Weights of a small GPT-style language model, trained from scratch on English Wikipedia.
Size: 15 layers, width 96, 3 heads of 32, MLP 384 tanh GELU, vocabulary 3126, 2.28M parameters.
Each number is 128 + 24 x the weight over its row's rms, rounded and kept within 0 to 255. Layers, rows and columns count from 0. Numbers have three digits each. The size before them is the row's rms in percent of the matrix's.

# layer 2 MLP up, 384x96, rms 0.0717, rows 235-268, columns 0-95
090:136116128104120142157105170120111075142112105133152126106150139106117132171106161154089173132081148147114176094117071132097145115120133146122139127121067125159118130156101121145132108175139128104165138114115085111119134158135135127117186115135142101112115115100139154149108146156102121122
222:160129109097119152112099119149119114125121150130123134152162117099089142093146120138121120163170135133102159099133110097083116137126138171097124120119146144079126155104142120169128120150097118091130139186124157115134125168144127157147127131129161124134152106089107138171148116107046099132
010:109115078111093119108113120123125119104138121075108118145111110121116090113126125141152093150085129130128151159118131101128112114114158117107134147146146089104089099128150112152115132130160176171137151113141138110120144200116130148126153165058115105100114094131172111123128089111131111150
010:181178132152152153156138142156113139131167137111139155146103132121140121126125131148157137132148159144133166136140139115141132162155146144171125139166158117135143130140108145162141144130155136175142125110166139155133160158153140159137169127106143136152142220112089174126136161131125110155
012:144120154113219168146101141129180162153127173172151144158164109137135122149131143122144173147144126153153128117141129159137124151147160145168150115138170146126141162140149113138156121150158151147189140143123147144141134131136124139127139140170159166153145149131133158135138139138133143109
011:111103124098096118144117123114129116093137108116107117131154134124116120138148148153125106140053140124102147156088095125127117148138078128106141131099102077105113046102129116126101141123134114111117157122120121126132143138132128110157097141136111110084131058118195121107135094134145128121
008:111126157077142115146105110097157141073132111125136152119147131148136135145168154174106096141109143139138153163085107133121134106146104133095129152086109109127135134092201140140139128136117107123105179137114126086137138103137143124113119159127124117114149111144206107108127086111150119137
170:145111110098118121112108155131145117099114092114110112093154094133138127124121114121118145164109139180138113099102112124169154122123140146119145144125112187145138124134116106136170107106081128101163143108145132152126110187168157193103127126136178099117113143105151128154184123122106125107
104:111121170130128126143125154119142105142097074156123080085184154178167144099123136137074140123112140146110153116114120135182124099152125123100146138126097167132151140124089166145138091150122117151138125132092134137144171146146130141087146094103146102108117115129173128109149136132132104133
009:120106061120154154131116115134129143119158115124122110132180144150131088129165121151145135143095154122142179145103130084122099139144179153147128120140130091103138110135131151166137128121127173158196136109141130140107192161140131138129147153117118166137115141116160154123132097093145110140
009:089148133090104108095125141094101117128123085114113124133113128114136120103092152132089097087104108100134112086130144100165144103081086134126146143101102121128111111136143105098087143113057148121121126136129167131125151113092133131160112116091073087123121134145139128101134153089118122110
010:144146106137203153136161153152153114157108106112131115141177134165101132150171145131149155148135132137153157117140122137121179129155145124135137167162139114153124198135161171138154125177114151119159125157115133150137163146098149138132151155118151154131110147141169126133137132154150137146
016:120095126123084115138126113118087137079137122127127156090098143109129117102141124130131088096116113124101104163135121145138092119139105133073139090037142150129113073110106099113105127104138119154097123113128117107140095098148130136151122135149138106110145076099128155127123130130081151116
018:129146126140052122106155124127103155088165134129131148160129126119141119110123136134156082147132108134122101160156124144143109112101179141102155120117157163103103092141141132148117145141154169135113158149175156138133148144126128163161126158092115140106148066138156139114156120170110159145
254:123138068114159134126120140112101114125083119125116161100158133131106133063129109114109135160140122151123126095107133110144128126138136158165163138092115112088090181148107108103147129128099107094107139172125148139127124164176108137124161104125174148127152110108114131152164151137087095143
074:148143191096132140145112131127080119124161137149128098141127102154091130131114144113155143116159119105116157057108192135094098109066131154136100128150121125105124100122133087138142161138153148131165168163094121133113098105120146130108115131141119117156095151167132119141113127140146135130
249:129143115092112143146125112159121118143081143131111135111123129120098125101145122140138110146143148118110133086109089097079108149111129132097140151100149115095132133123120146119114125149113122117124139197164153133146126151163091131141124120147158142122195105119130160195162136106074077147
020:147147122153165152141140148160140157141169139131146127155133147149139136129144141145153136153171143143151150132151151123149134155146173136169134126153180147126143150153141157148145134143158174150174145137150149166134169149143146163150166169123142164137141180141170162149148151159125147149
011:097107169091195111113105112094173119126086128144124109106157131148137132154129124105076140104090097121097099122116089144119137114121113138112137122091114157117137132114144114118131111103105099100100121121084127085135087075129129105102110107149099099125129075120103116123125112100121153105
016:113119050134138154119148136136129121140147084084093122123146137137107113139149119123121121147088137113154174129100145095123117153136112111118120143163126082160100154143130140136128138125097187136189135149123110179115185138112135132147133136108112146127103147127201131136125109126122105125
048:117137136111169125138126151148128112132109082101096088105159121133123121138146138109096143104125112125130129134121150121112167128172169119119117138148081143143129137127066157129120107138065141139137124117134112114129181105138134138129117091095085175155114118061069145116109124128101101121
011:116122151128085093115164118133075126124132104150141110107113148116117148104147162143116073131123134115118097152120120101140158100119095126113119130043113133105121078132157123136118147133109094071087144129123133109144124102094132106156092169155102115112151113145165110113135118140139167123
009:126138157087089131115092111097135152073149141120148127142096097117131135109102121131114102088121124135077124088116130141154113133109089125152132097059158132093138074109105099117103136111178115161090154122135153133142116136161116154119112128126088082118142160137110136119145112127126115105
009:129121100151156147124151144143093099176112120163099128098157104122119094121151126126132139167059128133159149166132136082156126135114104124121113142138127112127093129166145094153134134130080128156173134125107132124108151166084117124126122136137119125141113124109171115102126117064138070151
177:144146123142096151109123111113125092117103156140117167103140138149112132097104129139124132164109131137118122085152129091101096156136119178138132099098111148124132141134097112150130105142122074094150112115155164122140130160143159155135190144127097139097138106112145150192118144115075099084
010:159169094168100143134155151153099121130133114116126130164122124133142119134150145144149131144117146134165178160136152105133135143139160126111128149200148103133127146151133181157132127143102145158173144146168134161113182167118130152132149143075142163139109164146149132125127112147133113171
023:131133114093134122131091128121142091111095117109094098121128137138139128164117128130113139110102130109096159112104135107114150109149125135114116150197085081119117151107105135115120116121100094149110120095115113091123118128131116104104134085060121107124117176120086108130099102075160079127
009:119142211109143128135115114105143139121117154157157141128118132098154157159107129124117130110126123132087105125133139153153115160147096168144139098094135163125164093110093116113121138122136081132090122110144142124156076089173127135138140107151115093141152130119078151128147180136118168113
009:132123059141090118118136139144083108150127104079124115136083124116118101067132126125127090117084137107166148147115123089130103141116106107117118136114146120128112088137146131126094119105128151143135141113133116115103146194109126139126136171092136088120079097150145136114129115098117102174
085:121137155107114141158124181092110104140092099125136111080124117161127140167132157145099131100100124129066159122095122154085130131145093161128137127158085130099137166136113117122120101161121109139127144117115116108063141137147136142121150083119154164118114124109155167134095139140146118166
071:127141159112139132152102146153128112124112087130102117152159092138146084133157143151099146142117151127115115129090106135135137121136149165134101152150076121122123182087117147150136088156061199107184132147095126110105158148116135129127129093147143146130132103131164138111109106137120126147
021:120133042136120135107129117098109091107152096103095163132121101126126118124107105094093115105140133131155145121097136120104107110092130109096125155142089093153116132117140141116116166122098163164148136137122119150106170141101097142102114076098107124120115151123127124112122112104095059133
053:140170112119151103117123127113131117119177135103108096145074108080160138130116140118110103130085140087084111143153119119127164156087150175168123126178140104068151159138115126148122133124113125100087118109174154138114118133133130132108109132089067144122129139135114106119121151138136132135
017:117110114138161115138123118130122122152087136130138118100063129126133122087136140141134116127102118115146121168098057087133149118113106135141111137074125131127133136133167095121142104116120110116130124105089133070112086140104142105114153175121134085131113143158144109113121110049111137155
# layer 2 MLP down (transposed), 384x96, rms 0.0322, rows 235-268, columns 0-95
168:108122114146065120093155114147118154123139130173114142144107114143160120124103107133137139144150121090141118140156131128166116114111218092149107129154142141110119128122146139114141133102118136122104111153142131025131113100104132127124103162134090155137153167129117113146137111155125129122
175:156131083147130128148116179121118127115107144159122124118144137153139159144096167149127126113132133147132148119115120119151141104142024112148137111141124122126137097105130129119129117117138126145136113102150116172107123121126154103115130134136122160135151110122126135155151115019177140154
012:116150159146146139153168116134155187165100150205137183091151151126114171129114134119130115073137124166181121145140115139137142107157149156152124128144136115168157157121099172128138154148106104115132128132162144136141121096119125103109138102145132155133152160106110131120115130128129100130
014:091086143112123117118120160101159109131092109098112154117172132175109116132129085103111142106130149123170080127140112084121112088109159120078156132077117141142108109130125184167108113171106115093133145147144130155160109120110113126122136120156139148127131101151135118111168095123150135111
014:165134145157164130191136120154103137146170101115140112112117161162112169140149127139126160133152160147134140098128110096130139193149123106127110149128129164130142108153155182153135151161148152096143141127150139138137145169160163132177145164133132118159133133122133142122157167117163135152
016:158150139135188124135154115150130133172091168174128163089112149122126136109131147138138153115132124159159157132170139148127171085140141143150134143156154138138138174127103136160146129132140135160126122141134138106104124105137120161080147137095160147146145168141107111188114154076133148126
016:138147126137146134165165146153122142175106165182136154112106167110130155136128167146162160130114106147125129144184141152142164112149145147171163132167157134138147156142095118156139159132148141187144125133132152136098117139145142123125124156087138119135145143143111126150096179140105170140
198:170143136124102113141106117142131137150124154131154139149129135124121154128131161151117114130156133122153129100135120118116121116120200130119109116161122091106123099116139135102115122165135114134117119143127134092134105099096141084144137145162122150136146129117117139170144103000142130133
164:116138144173068125109123083130121151147154183094139160157105140096125138138137106138128116116133110122135119147132141136095134091115214156129085100138160118117109134149125135127129174137102161110109140109172130131111118126103107117139128117095086147111123173100116118153143153151120165138
014:168160188127178132122118138147164152133116138126126178103148134142100159162118135134138131101170099161160138122163111152152162096138092137112140175137145120160119146147123176140135133198116128130127127129152135122149065117120107135136159109122129146135180142136127123150130138092122129130
013:107127135152124114181123141157099124135102138160095118147098103136149135107184115137155113175137158117087132146087150159143126168120130084139097114169112138135121131114117115126114137093153070145115122101118093123144147144145141093075105146133135109098123106083157104138093097142142132155
014:128115120165063131090123111083126180094123150182101108106115151105180111131088140115106119151127106131125135109116166164120102136101148121144132089154126123123126107129110093078161112084165132148122134092150141134135120107153109114140113113137101126119148117105122113106082123143094118097
016:150138138090158101110138149136124086180109168166124108140104115091115122151108147113119143156126118155139139130163078094112161141130143133135101133146136104111143151144118137120159104188107123108122109162132092131089143141079136134063146112105130124142083130143098112135159156082130124130
021:158150142135186131130161160139138133165126165175160132132138142116135147166166159127150147110160136154157182149127139143158164146164150133135091156149119135141169160138109145128135147170117113150159128136139127150132110125136142114097161134153161139145107181130132133138115150081175106143
171:100154122134164110126150122107109107136105142100144141122145112148121167103140159138106140120131142130096139071096108073140115097173156126161165117106125137101107133148155124099135138127135104115132138130117131202058139113137118113162150121139157155130125101083116110149153107173135117163
100:125123073134136098114141141147136168132110131164127154116164139104145135167131108129124112149101147151150142198148101130210114150156105078138134105129130157162116150129108137104099086141133081133104096114168120126127148136118133124153115124113136114093151102083136131156112145146119134155
230:171127109164121112119128181117129140111131165125126127141156140133165179138117163130111138074134134116126134126141133137177122118122103139165149084115122138111150093117132114117130136130153144138146138082102092195088110105102171080144111140124124139130121110138088129123105110108179164096
015:157145174135152131129134134143161150144139155123139178100174111148128125180123119124141138128163132166175144123157139122150129120141139165104115153127139137186127140173143170156139130193116112143139148146166146137165091143136129119139155107163137163168149149126138137136167125115161105140
014:134146118148104175165111120153082119118163136122137131160085138122145133105143150169167137158122117122099134135116183147117138156152089096159157165154126111133122131134137077138133149117166158163128135124099113143095167188133133139175123168131127113123135142116167117122118154172134139128
016:138145165128153131121115122112145183117094148140123151075117118120136145097115125119136113116125101159121114104134120156137145103109096149150119125140149121142119095136114138109145112122136080133088111105160129056144085091145094086116121101080144132067160118117105121161130085099099118139
051:113126124135051140105096100097149121112140168152137139121103128134129141106124106156147108152118157105103093111153118137127119066075132130138160144115151096110132097122170082128150135085142104088141147144112140130134092142107123087125142135159113082134131134153164107101162127144158139144
016:143130090138121153120133128134124112145122182177112137148095102105171120139119134152134128152127120126114170158147150189124117104093149131148119109186142127111158160094090097092120129084146125176130125132115115139092136099134135153063118139100134125144099109161123124162097144134101129136
013:108106128135168095167143134176113079168104129104140130107136134124059139134155135104152147114122130137174081136159127090119112132154166101090097139104120145125119125124129170178092135148099111122142117147108110119107119133095119087133167148126141149144131140087126126136155158086130124139
013:128132121115167161162125125118145177105149129128105125133126136140177168127131123139105079097140155122109134106122113141110169147105168132151133129159114131119149127106104197101126157118123158081100116082169147127160108086173139106123109106098146147116151116168133140141122096163130153130
138:134145104152170143124134113167120109145141153126112144155122095160134113140129156110117175094164093121159101133154136126159133083118053106142106161162129128105148098125100137105129157147131151148107138121113102065130141132077175108145137148136122164129148138125141117148144084097143129114
014:130135133134160148117138147125190179122158142133142162107165161146154154153126156133130115124153123154134151136148151146160139129133172173147126147148124162183147148142133163141155161180141136142131126130155186162157103115152152144135140119147149159138172154159146167150133149133130125139
019:083144142153106155126121140144140166158113119110142154134158128165112148068121091152121131140133156121132085134130171157132102121097123125146191137115152136152117141135153122162128135132155148141130159173114137138160122160153142136160126147158109153118172126142177135141151135189103167108
012:106126101133133113142125136172094085153149131069139113158138132159100113110164115132145165140135145119134101124149129092110126125147116095116134136098128137114124142145163123173097113144157142120143135185067113158120173179092134169122141164178146135145107142122145136139170132142149143125
012:102128172123120110142132115123157158111114158200113165104161121137144151188110118132126094128133137180128125150156113143143160106134165153133133134123138123153130152116092153122139146142106097103104096098151163128159127079128125125084128105133103175116191151138132126147139097135145118143
138:100145121127046097106143077124157161147133134129137158141116107112172137110105087107152126148130150106154109106154125153177083148077120113161098145133141153163143116121160145138097144118102139128129101125139122154155154138115133123145126134121101098117123166117153095161135123171114125092
102:148102116094033123113129110107131160139118148159145175097103141091123149130119127141156128121132103121138140115169142142131116108115106112148183101150144115155128124155135149113124159111142079164100112110135116131149080123130139098119141141178121135110099150108120133163118190130136147130
019:102137180112137104149147139140167182128092134132163140110133142113120162104162142161159114112113114114106103089111135121147151144134135142144113102143153111152129105121089132152135112151128080123132142096139140067144098093143137056128140140097144138091157097119140128165103108125126155164
069:115104116121134161122131109152132136117123124138144148105155132180087111141138110127158119125135103139147155124072152129139089103159066083107126134068124137186091116105114126129143107133137116142154140154077114113135139108102129130122147134184192127128115156136136127166135103160127143112
017:103111134112130163152130097147134160132144142169093144149154121143159133155092089141137126158119147162106128161179148163080145142129175129144180125126137130126135168095117139138133161078149140136092111110140116117147166108171141141112100119140092149142180086152123126129128139156152128128